Each number is 128 + 24 x the weight over its row's rms, rounded and kept within 0 to 255. Layers, rows and columns count from 0. Numbers have three digits each. The size before them is the row's rms in percent of the matrix's.

# v: layer 3 attention value, 320x320, rms 0.0626, rows 236-271, columns 256-319
# o: layer 3 attention output (transposed), 320x320, rms 0.0555, rows 236-271, columns 256-319
# q: layer 3 attention query, 320x320, rms 0.0587, rows 256-319, columns 256-319
# k: layer 3 attention key, 320x320, rms 0.058, rows 256-319, columns 256-319
v236 125:137132126082129165126098138147141108102112146110122079096165134122179162124129132090166095142183115098150104093151123094150150092158113131120167145120135134142128167108119113104164066144119131
o236 123:118134117211127135113151100111120170165125112126117153151082132172085097136103123121085177110052118164146112171077152146105098145123095101136090120128132139123142102118144103137089159083134126
v237 110:113120107130117124108167091111128172141087141121107127176113115145116101154123090165099146180085130134173148159128150141094128110107165135152134091118142155100130112134125145110128114176147108
o237 104:145127146109118149158073140146137096100161118143135140104151164113118137130128140099158101103172128129068137110110144121175131132124087121105144174161129113148152141139151163139122132099107157
v238 114:135153111104130120114107147123123109165160119153143100109138166111149173115138142086117146125158178120099109133094167138116108089125099158138128110152139131170139159106132124175095133138106113
o238 116:123127134157130156139139091113142163107102126108090127138142102125110102151141123151110102119130103119148132125143108151134136136124116106142141146113134112085142088130176102077127118116167144
v239 101:161124152162104141132133126149130102095113128131100088145113143136099146131106139084141149159117144124141092160136131125125129108187129132086113153178124125144152131158110120141138134143137154
o239 099:122127114109143155126111125114120168156126138123131166133132100102144110140116125117081093075136102178168189099071102141106112116056101098130158113111125133090164122091107109105108146126110117
v240 112:158102146103147127115153148159125141103084133135131081100134108096126126129128121138142101179163092099105112140138110140128161101154097135129095128113097112143135128086146113090165102096133140
o240 109:111142149189130134108125119106107143142147143132104174161118136159158120128102115085112183093079117150137143137081116150114103138133133096137138133140144149099131141134130146142093178113128113
v241 112:130115119124113143136135185129138133151115085100150099078106084095108091126143144163110166171148155116142134163123137151116160094124159133120078093140122129082125079149134140127162123107139126
o241 110:125121133151147156120112110137108121107123143173096116174149143138138164094118101115128104098116120105101155116145111119137092178144085110126182145119121116144142173143139167141077127123107118
v242 098:096097107116158153104166091163134150154113131139110079151111109139132124114130122145097117150131119163132097139182151133120139101166127151137130125105138128118119138149114134113166125137132160
o242 097:145148162171123141113113160089090119124119113120137174102137146105139098143146100071124150136144119115104131132082091122087116130097128071091134097124119132085133105139130116125106141118097107
v243 097:174134105136089152153101134135103131153114117114135178136089136105087148147143109114131137126121127155115130124123131101123104144098119115090105079141089106166144083099115112131081132070100123
o243 097:097145122136152174126154083130120134096113145175108097153166143147142135131108115137134123108172128082150120144165133186130163127163171138125168176106153135114134148135137094124148116182138130
v244 090:160140089154117143124140125145138120152165123151106141113138120141085124114160123135165118126103086167105077134135139112137151133176117108116114105155116120139134110131136137137098159098135147
o244 093:093166169132148154122119080105122131116092135152120127152171140111154162128128122133131139102149138120160177106176126146130129109127140121099152153106119128101131160120121130103135095156120110
v245 101:098129107135160122122165117105148167149127133131076124156128099141146116129111133133103127096114136175135149142141138178122132103163144157194169157172117114143090172115127110114099127120119150
o245 102:138127185107106123136119166111149111088157134092157145086122116091164120125148121095138125179143139097069157106080088115151132143093093117128114111080138153083138128113131121164123127126144103
v246 116:146140108117117128132085156188122102118177110111139117081147125123106127135138139144145141103166129100095099150152128120153191073133160117134109157154139132119142106119131121112162140099129140
o246 117:099125108139168096099150106084154145161089146106109138183116130141154116107120112128116124124080133163148133117123124107111072154111086114116125089136115146116126161132115153117096103121116124
v247 111:140149151139126102113088097105104085066157129151118144132135126152122134128114131117121167117124126112133128153127095141149145161132150106122167174128138145124108157165130110152103160116131112
o247 110:116096071065130093155166150142157134166134130093149100127120122126115119120145136161127097148124131155164127090138144085108126115101102158137108086116120135168131122099102108111160119136142131
v248 099:099142115096176097124133094103151133131134150131132097126186090134181129141096114137097084095126108149139144112169122157141135127147126135140131141110138124137095176123133138082136119153128107
o248 103:141119153134075085132138159123128105125140132098156138100091150129109105136142143111153177169110155109091089148101164113138119127151119140123086100142126138126110115145140142157129125114137135
v249 091:136123104153147096142116130140147151136137144115117130145131092118141145140120116139148084134136140114110135114157154168155164117151097090170141156142107135186091128089139155142122092103102108
o249 094:107132171109081102137147123121167117120145129086150122131109133136127126124140139144127165156102164109107123119111138126180108126153120147132104119141130148115101156137143157130120123129167149
v250 092:139124162083141144125149138086143157133083159134116128116141150100177104147136124138125104149145133091164178113104109154145118125098102153129144148104121147163151125129146124108164074158123135
o250 094:129113130144096154132131136180126146119168118133112146117104144169095114131103133109130142142074138157076080165083160137121147141138132112145112152139152132145140097149138120152114179083145169
v251 102:136113107136123157145157121124116136100085115170108096162105154145131107127140111102147113162133134122148113154108179154093126105144160153131123126114141174149146160138105131139142094161149131
o251 094:148162159127115160133079113110133120139159125122133128108112099079114139160129134108100110099141102135109173127083117148165101109092071099121138160139117118099174114134139148147088147105106142
v252 093:172121104141107114119107185160105092090140122127119121101151110114123131133150140160138133138150126085114121162139120107150154126117150096158110117115113099093105079158133145140132169076147114
o252 093:084094109132147086126147084140131130151110139150130123192118148164131144096114125142105145102090154154126128118156147112128095171136109151103117108144128119146121176138108172116104113140126116
v253 086:160106118168110129115121169114122169132130125092102149096120101135127101142118116168101153136116115140110124148132106137142142109108161096181146150156109105099091097131140140085120136071131134
o253 089:084115144101144104135138097137154120100132159132130140159140152152151142073128107128133141112117168119080149106133137124156104147152098168114113119116142141124115199119109176152114109145135119
v254 099:142157147134085127161119133116127105099166108147130166158107153149145115113123179085119145136117160118112103123095137111111102144101163151093107132155154124155146123153137121171095124124143155
o254 099:152144102094131139120086132137138162146086166130125122134096074093127131171132137169094085111151108159172162132156113150144121103103147133139152139102133111104150112133124125105158120143109136
v255 100:125128178129125136140097162102122142132130127106176200160119146113150106140111154125149142147093118150148164118078103106127082156065106116080119145117118145124153146090146117136153117101117138
o255 105:127125068137117130111157127135125140123103155130091098132115136153112105142132123155128141154125115142132065169133151160097154089176196163143120146145173122152129106165125127113168155124130128
q256 100:150125076147185106106093149156121142148128111116123141063123144126107088137138102157117111133125112106137138125131148146137121162146123105148097143185103096105127111098100145105135167117129138
k256 096:115133151132177142100178075077130139121162132129093090112122134136159125129122094106091114114114111135141142135165110154140091145107087166140130124126117105153107124157140120138103127139114122
q257 107:107111138154131153129147145097102113137144139121114135127124153120095143130140154110088113146148130108109135157130110109118140088137125123071112153117182121132145148132132123093159158170132122
k257 099:120121115119099125171091117139122153129125142117154153182128156131140128143119109114146159127119123147159148114152126137099126135121105124144125105110136171150158127124145101141097090129151116
q258 097:133122118090142090134145100079076168126128097130150140180168158119140124148142120154123117132152135116135166178134113128092114060080152139121117137116083120116079106137125133051154114125142144
k258 091:100101127143128147130156124140122145138146130103145122140085058132097147151128078125054124133110103120103107147119110167155160106119133149100090115132194119155106133113104142120128180111161146
q259 108:121124151182108131176107101146143111142124133134113171149141147109104112101149144125066145070098094159148140109117115102118122123138135103123130097122135161163140163143108126119105143167129093
k259 102:124129130094106130165101119150153125094090156153082133111131185157128123141097130094137106163158169090162088124121169106181122150114136135098145114126134099104160137114117102170124154120122128
q260 088:104132119139081130183127129131147150063103139144164167093139142122119137138122141138143151138100128110116139128111159156097094146130095132108103142124148153146143106135108129114144125152130142
k260 091:120117154094158108126138142073126103162143121155097104111169142110102121168103156079139094117149140095133127129122101107141131089103146144125170125101095151113119112128148084175104133094096099
q261 093:158086110123137164150130167121142076149140133141140184081166139127125120130147137154122132121132087098097136126158152132093129120126133066129134108115128145119144176124137161153172154150124072
k261 090:089123120140106157158132126117129141118137124106134116149124089135122120122118128138115145153069115128168143126126081118101126108130118102114085134167131149160166119150132123138136112175131148
q262 104:112137129172119140123129121112145079112126109139126141104112092137131126131107153157093113129079103125111114161175127111124122123144131115117127107118162101145152145118154121124197122154152106
k262 096:141080098135132143117131110174142130127137180115117123129120121161146103110150150140080169118159094137092102140143134147117139095108137099147111160108122144138137179086112174131153122142131115
q263 098:126105145130174131088128134140100102098090092152094124115117105103120119149097131115105121158107109091118089171114104122139122163116142159121155102131128124105127146095143117140157110113146115
k263 102:157121147117142117137115131151146093151140132109132150123161138122142095100147127142105114145164083122094159104168165146104126161158162107184163148147134117070078112129155158113099171119161104
q264 092:127167126128106168165132149098120147142161144126166161102127118106159164091137157124141151092100109113154141107107126119130133116099120065128124086129121169092154121132098127158141148143137083
k264 084:114105137151101127115155124112110112187145146168173114143154136155119126088159153108148158151150099128151125097111146125117111110113123090133110151105137128172140175139109140129129130156126114
q265 095:135135142112128106127124146122114118115086097150084122103114164150118103142126136142112162175102114084093076155172127124100139114163095147091117128155156119156110170116155117156143095156159131
k265 102:178137127112138155120113123163119105106131115122138140131146183122140135132173117149107154126163119167150116101148132123143157155101100105117148092111120116088143165116171124158100147140110118
q266 092:159128142117129131159118168109124156104129127117170122123112128140087151137163160131088146141141122102135120134110143148138123136113139138165136145087139170115148126124102163109116115148130072
k266 082:077109112151116148156094100112163120114111136116143121106100156169132139135123162129148103161102152143153096124127136093081130148123108122118064130112165145160155169140085152145143119145103164
q267 108:148147102105132116161105128133140130165195115105170140134124137124153126140159115096109076123144153146152128097165163114147127120149119141188132141151100103119127090114123134108105149057118138
k267 112:115105114137128102133180141118121138136142105160177112133161121080161090102137115149138141120143108107107126125112145129121149137103141132145118145077112127126122113132145172134153086088136172
q268 094:118116135151129160163115145135154117152162160113124132168124109156141133115152156067134100158104109150130159104112154135122136145129156115105179149113157167125133141148080157126105137127139098
k268 112:101079127125115167139134108148149109121151157145128133140137148168130118100154147113154143124110117112135143100117117114106152116129144109109092159113144148119166152122071163122116130132158128
q269 094:166141148107116126138128122118134140125130124128138102126141168137147114119143173119108156104168125142164173102102134125089125115137094113132123131140134159100134153118135138105113103198155129
k269 100:131131143083166176136115134112126169165164146172139137125118152161126140123123162114106146105145153194149124108123136125117117110117130104107130150109162158117146127119096114108134148133087108
q270 099:102146124091191116096119122121139139128109126129132134173132153140130125161116162114084125154143148169115156123137156128078100132149118123137080130132159146157133087101165104103133093120092113
k270 090:149136132103144091115154131151159086104112093141100089099137073146160086122107121106109114189143102122128125143126152146149130157145097145136130144136127122132141191084159116143130073110101133
q271 082:155135137134124138150105168160112139091114106116154121107122141127113091101178178153107149117143127126119165123155148131101120138128110088196132099132125122113152105113166159086148155129129158
k271 095:135159106143122095117140123134130151134098129093120119107141121124122124144119109161151204111135118137121155120127136150129104146147127090144163093135102107126110110128144119112147103125144138
q272 094:087127138148147130125128113131122120115129143101127157113107143121152151154121168092072106143134157130144135131160136105062117109097148125110089156127144143167139112109125115071198127115116122
k272 093:084138142154125116146101130156143154108129162073133166112104125142148097107120160094151112104104167142131104156135165123162119133153118114118116128126156110147127175109119103090131135119122104
q273 103:157107147168092120125148120180121127080100136144142149103121117135111101109119142126126153194115105117113105139161154136130140137111119140179119156103090123139120119131108142124152100102142146
k273 097:136133136129120087130132090148110166114089132080089151129141116132095120106102106146149130173116115115139101128116146141150115154140152116142158097091103131148097132102130138143156080131155159
q274 095:095100127139125115117154089144090151090126119137126166116113150114129119123130105068125115168129122132136146112148137140176144102145096152134135126107137119125126130084128110140148085108108121
k274 092:141087133120170121122166103141110132098138155124141158081142142134137094117125112130119136117129097075127130094140139125183144160150129119140129103130121135107119153118103106120104092130163149
q275 105:100153185150178147117125158102102093133132106105109166147101117115127107109090148125136150157113099092101127142145110113119121140134120144100112154135146104146141131145149129116134144105096138
k275 104:123101148129175160125141171147142103116146107097080121147122105154149150101102173083161099149125132094099143146107118095116168141127158135129108192152117133136150144147136139154116155136118119
q276 098:110106111130120119121128169120137094135165105103114110142120074128148113170114105111164093172093154151145148153145149085148115114166154110134130126178119129121141137140118116099128088105090134
k276 095:114139101128094140129116157118140116129149119152148149108114118148156125133136105136192092151100148144158116159131139102135151083140121119098066128162127125154147148132128111105153103118102157
q277 091:110151151132099120119087135093124109174098125112145108115108097147094108148136147139161088130145147161102163118161129108114159149153121131134104142137151126117113137122111107147104172126147121
k277 089:123126118102124139119138143112148092123111132176176079076130147140064152076140164140102108130145105147126158095144133098103173142146099120116105141111134126090144091092134118134113127153098138
q278 095:152098115129116100134150150165117148116135120113112129121128129129151124142115137109118110196089122169175117122138170110140125080136119137163081128140089109127138102098114149117180096086134139
k278 099:129140115142107135118138119147088156085106130131135172101136125154128099142123112165132143126109086119157090112139177079141138102152141137162094075102126106145117201101098111112160085099129155
q279 106:156129119125127128148161168178144172159148141154132116149139155105161114134159138140100138126162151131154142116129158175165123118084123131151127134122095144090151098136147122127095101115122131
k279 105:120095104121084113108146181112116133177138153154148146147121133110176146189134102115116121169169156164163123122123124180153102088125124123128105121126092132117135100140117144126108116102084144
q280 102:157146172096131119102100142155102129104113138133113116122147139134124125107082129126120200172136077120139105128086113167156145138120138129156162158105139159119126128147108146138142123154123110
k280 102:161137152094164101119131126156109125131116127122051105122149112104110121159106113127153137138124075149151124143084114128170149120099121126165173158120112149083112162109130108160124136130143134
q281 101:146126095103075100132087095137137134093087138120136134104135114147128161114126115126116144127089129108121151120127085170131150154150116148128155117108115145110121141094118128151151143142151106
k281 101:143138153160135085154114085143097148113096143112135117117144142127079119112112092161145161075101130115128130160124110129159139146132115136151160067108147158105099163116160123142106131155148123
q282 102:135146171142142094113088163126108110142133098139159129113125103124115104106120129110150119129159100135113138124141138163181127159135130162131124161107137119135121148109108121169113181095133137
k282 103:137132126076127128118127136109129102111146098158113117119148116125116105119148161114147136159167105105131136123106140139124160169107118126154105200116102130105133116105136125190092155106121157
q283 091:127091116066129138102128140099156138141160157118094107194173142142177134150118115124157078131152121117165128108104137122164140086118136133109111134143134125127134136134098108180071125129105123
k283 091:121100128060144138126165128113135102126153117108086091128123111152163131165129101114115079160127145109139126116121089172172133137098123140120146194137108109161103091157128130154102130148095134
q284 095:117127140068171115107115064121098107170127144135104141146163114125148139153109075123146095091140092128145112115069120132151122122118133151058164108116151138124106136159110113157115131148120120
k284 095:110109162086166152142116112108130118159126151161090109138124170137121142144152161094092067114134150132119125142111098132130126114134110155118113167121127134082139136116127117166087169121109106
q285 093:093109150127148127101176175104146106101149106165148096156100083104136130120121103141124138185099121109088109143174144080135092141146104169101102125118120127193147124134131127110156092066121140
k285 093:124123105106134089106153138153142079068112102127090159123111081135143116132105110101203091158090124123154100126146130086119147158165108162109115103134137105172123170113178133129106107110118155
q286 099:109115116109118114130149094190105197099149134124120163149107112119119137122120108132093131138137112123162140123113156143195113075108130157141105138113106137097129140086101115130157126090127151
k286 097:148113105112151091154114083116128158127117160115099191106116141128141115139106084129153079113138115118157128118136118152184124130132133147136128148108126129114101111085098115101132145130161156
q287 102:102081127133089116090153129085139120129127148132123131137139161093176154113118083113098086143108137110131153090130118126151141141129118133137122140071108127128138140134139135166122089115129129
k287 100:124093158130115129102152092072124113131135141105091154124119139118143128146110056144102123163117128109114141097134102128158113169138114119132123129107135142140111145141165132129122092131151145
q288 104:140139115136111114153162142146149099103122126155110115117166098150140118114128126133143138066137140121138125143131164107109140124166114130131168103099129136184122105159148132133132126146141125
k288 097:130131120114136100082116132127139145128101121102137155099124127114139099142151124143158173141118105127179107140141130151148078157098116083167118088151098142106137086121138122073090141119135145
q289 084:148140131150134128110143068132115132155114145143157094114165104162125120143111089152166118111128075100167108168113147118149098126126142115123152108133160133112072155141111156088187144143115076
k289 102:096138152105085133132067124144166123113133121118154151152109151127159118097128198113196154127117123121154172172121166120104116130112116124138098112128116135151159096097156125148135101107099152
q290 095:107126121145110086127136140139115122100081107138130107114089141117163158156106115124170124145134150143161116119112093140074137122109117122132105139180096133126134102134131144135112125071117138
k290 095:130127138146113140124129111120132110176151151145164091177157078140096101112128096145071160099145094133041088093122121180142129150156107139141167158105118120107107153144124130109154174156147117
q291 103:110114118137150129111141123123142115126129121118145135120133099112104114151115126133122132115087124146152092135126129113131138151162155102159163088144132099130127118103138126153122129086136108
k291 091:101107089157104139148062119139178123097126155177129102160107136132101135101137147129132147115093123141155105140108142153123165147134178106124130106143135159179114145149108133177081144160147116
q292 111:154121129128129151123117091131145131136111120179109146162132120143144150099143140138079153119116092124155081134162134134153148125136169118130179128124148133144107166150103143157147161133123096
k292 095:089135127142121156137084115079147180087131137130143120149116117117110182138115144145101149125124163147146110104139140080150101110109078138119135115147134141174147140157122114129136067137107092
q293 107:140109105144148142113142124141090081113092100123078131106086112115123098120123146152088124154102093120146102153133113086139130145174091145107109090139125086133126121108147116137150093105172114
k293 097:168095107156173157138158131115094108172187166122162139116098133137125152126172125150090120126143138106101120092108098172123109130094152106132105149125106148104103147123111179152120161126097108
q294 096:086134153151138075129129113119115152112103098144113071117135112127131110111112091088149095124150138138171177123101103127098126131107100149142103132126078105119117097107129098113095104111111173
k294 103:144157129129149091118149141137141140159093107096135136144151119118066106123115116137142103103120090128105149166171136149169114150171155117149180097115096105155070167108148146092090146123160097
q295 100:135132146140130077111117112155126158121103127117130120166140151119116155160125122131184116123139137157134150118101112195110116126124126132112155166123090119118116106129125099081120115122124175
k295 096:155173131109129072134129148148106155129114086116104136112145125106131099155079085102118134118111104104109129120067086156160098139120136131134141110128148136101120120102151101105117154148106140
q296 103:116120139147137167138171134096099119108123101163114139134122139121142115148113119132087137114103089083095110143108124073131099103116093144086121095152148113164205159101106127156174149138133072
k296 109:115139127177171151133141166112155104147149103118165128161159100124180125115144167093123098124141100143165155116134131158112162115116128124135169136185155167101120120129136124148078150114176086
q297 094:114153163142131113102111113122136131141104116120112115105120086143104123130103096157148103087110165121139147154128090131078087155125125163113068137148145072130120113124174091122183147121140171
k297 096:154148137128131100120126159141095143156100108123121116131136103076123129131101122126140080122124140105111163155133132142149134140142156112155179113159119117094120123153150083093117139118135094
q298 091:184162132148101102137092158104136166094164108105117121072112149115139096148144167123050116104120153148127149125159103114126097110139074105171139099133112111075145134104129111118147173127120110
k298 108:135125148106122073087163148102113140138121111106151077115118086077129089144110133108082139111184092131101145129135123132109137118095160119179147125090115105118108121095148157129138122108133121
q299 092:097126129134135177120142118119122102129164185108138159137167112147110127109138119124167097133103123109110132123102121105132138131140146127084134158111151169109131164145100140138109100152145102
k299 092:111110140128105206152122140170151089127133151153124145110103144168142153119148162129139132171097152113139135102123132126102166094138129136091100139153153147114139133139103153152136143104137161
q300 083:179140132166105128177133183111131127139162144148161132146098083089117140093160146146140144080115147151157128107150136141169100135095137090142136124119132152094143131128113161170097159183112103
k300 077:132160132127107156146114121103131092147129169131144147119141113130132145162136156109139121169120141132169134096124150100091124119108132149112104133102091143108131117127118177149150117100138177
q301 100:186128162101134145136143080117147136151141128131165114117144128111142186110137101115078146081118117067106121148153127132144089105114057107127121103106138088134091086145144132117144114132118122
k301 088:113112144105129096104158132094137119154117169115143094139159090078162118141158106134085138124189118105140124106135096192157137116145141119115139116196092170100085106152137149108129092163161157
q302 097:134157104153102113140117108145127173163110167084147149149147181138117128155105142145106104068155140155159142116106078170115104129125136107105133121140124142086118135092139102145094151183148118
k302 102:122133123127145145130086141103100145154115156123145169114119167121134142155125139111059116056149159158105143098118142136137112098128117099109159108083122165117124115111135099113145134145097113
q303 111:154145134104128104113097145097125135126136103119120140155082133124142138165099127132111061144108115163120145132137134112115111115141097153140122125133126104130094113106155127152123104107088111
k303 086:104136124147114120110137139129123113106135121126149111126143144138142108138136134157081132120110124141131132109170146117132108118099097111164129136104151075148134176117176124083152095126089139
q304 090:143100100103131125093171111091155166131133137152133098121125197119141122119148118111122079134149112109171129112120144191092134080093136128154102155113129123152098099146114131170105115127123118
k304 087:107096109149137123087122109096092155114128165141118151140116165134135109144137100128088091116134130141151154130155160136153096119121158130147102118111120124122126081161087117125120138114086132
q305 087:142159124140115119137111105151114147136156106120109126120163118117125101100120114143152131094130162114187130139156124166158121112157130116139178097133088112053139160128124134142130139140135125
k305 099:150141125097124119111169130124085117143121120139145133118158132078133114140131117125168154128150136152146129123125093165150115105105150155163134125123096141104132122135149117125140120152172134
q306 092:140165126154098108148077163171118088104146097088117111088114108148126127119129157104162097109125124144135125131133116118168131150143150101150150112149083169094135137149133122127099145141114113
k306 088:171125111110134161124106147148119101115131105145169109106108172146157136128143165079165129156151157104158146132120084113115139161114158094126123214142113158103148120123135134131140130145130119
q307 102:132106129170084108147097141134114095171162127086129159108081110108140122139127134098122069191098173133137145125153116089142176144123125119148141123158107112117162102164124133101134130091111179
k307 100:108132143164068125139123145117099116145144100121129178121105120126165140175155139115160080153084116144134091125160140071130145119141143106131097140115125107107125119144139132101137111083114169
q308 084:108139079090162122135133104118094147141107138124143118164157104129152123136122086154127149083176085142142108142069108141171131122146156161096162100152138135116118165117135106139096148164138104
k308 083:109120132109159165141114152094133124147133140156153090131139149145142119131156152108117138065183160162121112120111133146115128062121130127126087125173158135118138136120104126124109140134122132
q309 094:154116125152139123143116071162122161088122110123126136139080155126129100119123174072106125172170098121138150121131158133146141105104136111149126167105112088107120075113151109149127128110100118
k309 090:135112146169155136125139113159127148081149140093089165114099127137131106104141174075133171119149122096122129135118158146148145118110171121136149152096138105119137147109103157163115139129068107
q310 089:130125157146115126129135152125138132095119143100140128096116131157128111081133167182124171123142142127136148152138117136114149171124125087147152118118136161101146138127104140054140128188168145
k310 089:137135119114119102136119121159112146105120118077126110128132088121108135151089101153146200115119131128113151129147113145176130142145132105150147106128088137115099128131125135063167134166151101
q311 091:175129143161074087132076148147127162126129157118148157133121157135143115127116137085122089121132148132134136110088140171177101136116117120123133114103106160056134076129142134152120112112115104
k311 090:127105140131069103128125151124114107166143147128147119111118166119165131163154112125122124145145148151146133095108109155160121122083121110153094164102103139103118131100097145149142116135118138
q312 088:081145069101147151094177166112110093132125141133097088179161158123188156148111118148120094154124123101139103115132130099135142119127102129104115104172144128152152112127126127098145059106122124
k312 088:059083118130117152114166145107146095087135097106128139122173141168172112146114137121109113143114094115146092145140151089114155132155131132110090086165158092172165185130139110123113080111136112
q313 094:122104158120178108116126106112108159174145153133104149153154097116165104148119076122127114132137100171113138118118135124144131115105127154142176127106145112113101133136106121138144148138105116
k313 090:113106142077174155109166125095163149144095120149094137190140089112179104157101093118141078122157117155119116106094138137087116107113124102124136195157151075118141112157141156121118142139149148
q314 106:162138141081140120126119144103150158154105137162147113137154087128076104126099094126144102122103086174105117112122147131130149133163125107147163124098133150105122162093114120140117123153144105
k314 106:174131134083123132146139091139144125120087151180155126116127112135070122103124122135108125116127106154114130101123156111101109109120072136125134139117119132086131101096132111118112095133161104
q315 095:114088112058145155107165099135130156158108170140124111150180141128136134116127081141134104130112103121160086126100132152178128109111168159126125128115138128150137113158108131160133112109132124
k315 090:105107151118116111133136103133112107125112148086107118139146099130140113136112075152131092097138085094128137142099096139155129122137120166153126129178125085125116117120155104172116111147144155
q316 100:112156124165159121150158138148117135144135127115131126145149146141124155121134151113128130127082136133109166129144120158122103112102112124110147122128152093100172134180149152146140115158142131
k316 103:098153141189109168156174123117146137162148113111165097154163110110105148095127129124086161131138131151121167122128137106120087103099139130140113134130155107143157120169131139108146106102148114
q317 103:120119156113196133135161137115151130129139113142127119178181109109167096112140125130108128152144134105125107119115163119123111134119103134115092107097117101121129104166157152132121107105138150
k317 102:109125146092144145121173163128171113132146134104116102159160080113148133124126123094128106174135093152153138136122160125107120136133096158145103129150133109151162135148165151134118094116135139
q318 092:101127112086130144142123144106143107144129119125117092143192150167114163135140086149148169132113126056086100134114103132090157170126124141092140101115171143164140149157148121119122102154127105
k318 091:127169159144117122117102150152131117115105118104113064144168103152104173139131122156116144143109121106123125169127118147123156168163142129116149113203156090131119157153164095142117116147132099
q319 085:140132122090113135116103103112125124102126144169161112139178100120096135123107055122175145118073158105099110130114135142155107109115129130120154122079123149146136134117128124144141108097135107
k319 083:147139148130105125152129123109133114105121129128141115155140105103113135111133060155150093136126113145119121133131092134155166135153131137135156135168095131149134130121138088161102109150149149
v256 099:148141104140162127113162111112121115094155129096114147104127103148101118101118095151137143123143091068064100151152136155157128154155158144151148132164117131114067111148147151109128149096152147
o256 103:113126113104152138102105150143111137163146149206139156117170139132152171153120156141131126128145111173136140132106105100072169120140146145123162117119147164144128206087082105148127117151127094
v257 101:093142138094166149124137186132140149134141119175187132083131164124141152134137142150121177097106094078116133094083132151131132117127101171114134124101126141131109152143132125137155145121104134
o257 098:137108101140089147137125143156127101159111147142119119118126113133113147157151133117146088172109163156158161096173120131146132139119121084127148144167105128146152135154130116122127116146106158
v258 098:136116184111096126138104120173112131116129151121118114154103137102143139126129142060112116169148148178130138092154117106116131143125130078116145127088132147110182143111113097116088103127105144
o258 099:143157099160132130147143084079159136074118130116134122092138128127125102107131090182147123104114148110168122147137160132140125151153138110103104119147127141122131098169129154125136140149168087
v259 095:151123104106125106107152114153131135090113124118109118132131102144166098139095106125146171205120131085135148156136140171160132161140135116174148147159103121142095138128138120082139062131125165
o259 098:111123092093146127122105120145170131159144160122124148175111144130114162129160143121170115115113079192086092149103131085102175124111152138085115122121132133152141138127121129131141161113123119
v260 094:118130096143173127104119153104130125125142111139143167112085135130126098160147146176125141103154112132140113142167141130084125118163142126114114111156114108106116149177101110060166148129125127
o260 094:145108155125090135156169118109111113089112115140157107142117116134123171102139111093145129127120136072116158066134105154126153141116108066157141131109118146131110135092135094153151142154108103
v261 089:138147105125156126100111159086121127115174120133160172071156108123133136118139090133124145113168118071098103137137128184144113145114109135189169146087140132107105159119115150137146093123141125
o261 092:145115129126124140100116156157127133179146102149132107140152129112144148126124146124146124144104128162141149123132091081085140133137155114107149100172111143154126145136117099110127153145114136
v262 091:111097135094093105125153136179111114121109120115118105145103140108122121129100160058115098229098165156154153111177111079107132132095173120103105149105118133145145103181104089127112113109122133
o262 095:124115098113125179135154128108129104112133142131129096105170144142102154144154113176135109121127137127135083130120150138124140122139141139128124120127129114129131124136149146106130126114185087
v263 109:136121180090096102152109080125145136173114131135141111166145134102128148122145123073108106171115117169124098106115109128176114086100086099143157151046138152093145141105119131134125058155119125
o263 106:122175093192132149131090128118168141103147129129118138098142143124099101138136138147161122136103165167175132161122146134107131136131171139074133146157109128131135122186132093097146119122140127
v264 089:080136130124139142118104147130133170079127138090120101130140164152120124108112146150141156112108129149179104116095153124089111105152144125117079113130136140138152157129113093126139171139112136
o264 089:156135117141140143147120116094135127101115163089119166133096150128089160137161127113121095141116119149121133083134160168154130119119087069180127164124136128085163163091166144154132121129108121
v265 103:125116136139135142093138174112127156178151129144187109113129104142105127149122125183071170142144094122145161145116121147111106118135112118147145119129122122096112147144134118055151135174122128
o265 098:106100112114102102130171118134158099096094128064091151172076106110107154129155120052183092136103158118108126094161129122144145123121137070103135155138110116157120108150101112130145129095090131
v266 084:091141157134095136141120137182105091131171129146165134160121135109129124136109136087114121173136178120143177103162095126147143135102114075084106145106142146125177103116147115132095124132138137
o266 079:122116117155155135126147117102159144159117127146104069107159160131128108129152141174117100140077097129136106163118121121100108161159077172126097129113153121152142111194127138112132163123146122
v267 101:111109121124136105116112151114105093157150129148147141129161120133092133141131117102078110176164101115079091138174089159137147137151121071102178143127113118070131144107122113121111079122134088
o267 101:094116123137116122114164141101149110122134118141137090115128100105135139130124122118161144155128141109187150111113091134092124128137137140106133127132135186153088113177084106136163145150123125
v268 094:096112119136111131144144139122116081100136140111109109145168122128152106098130111101141091123167159131120116144146122112130161120122137137047089148139126119164144118078126125114103126140157118
o268 090:135145124134182111119130143061159172144121132138153144104104139121143129152128122172089143147083095148148124141135137137121084147137096163164120104123154144109131137169106161131145145114147105
v269 104:138101146112118117142140113131128138117070123145117124188120156137177118142118111113112126188131156139160118128131145115104137120140181092157126137142120155172140155162130109127139058133135130
o269 106:106122120144112146153109115122121118109165128133137111132121144139108172137172136112125133123128108130112114126121126142129161125103131111087119156121130132116142094120156112122167159105143102
v270 110:120142100150164142144143142141154145084137140088106129101093120121119094138143136144127115105151119151130123151127176085111108139130151168117059121173162127151143090135123121106121160094138180
o270 105:156140129101110146128138122099107136122101148145160148167118128139140162127128117146135110119123126114118135089136150148172142127121114083169152135114121126088101177085151170155125120153134099
v271 091:137108083147109105124147124145121105089131132104111133111114084106134125124114136097134146150125171108088111159151106118162129170120137117127145150155104107157104119140138154119134105067144201
o271 089:105146103094186138111136108129131156168150168176135122137170164150131136149127126179122117116129076191145089168097127105071152104150146181146137122107163159127137180121110123146135141135156094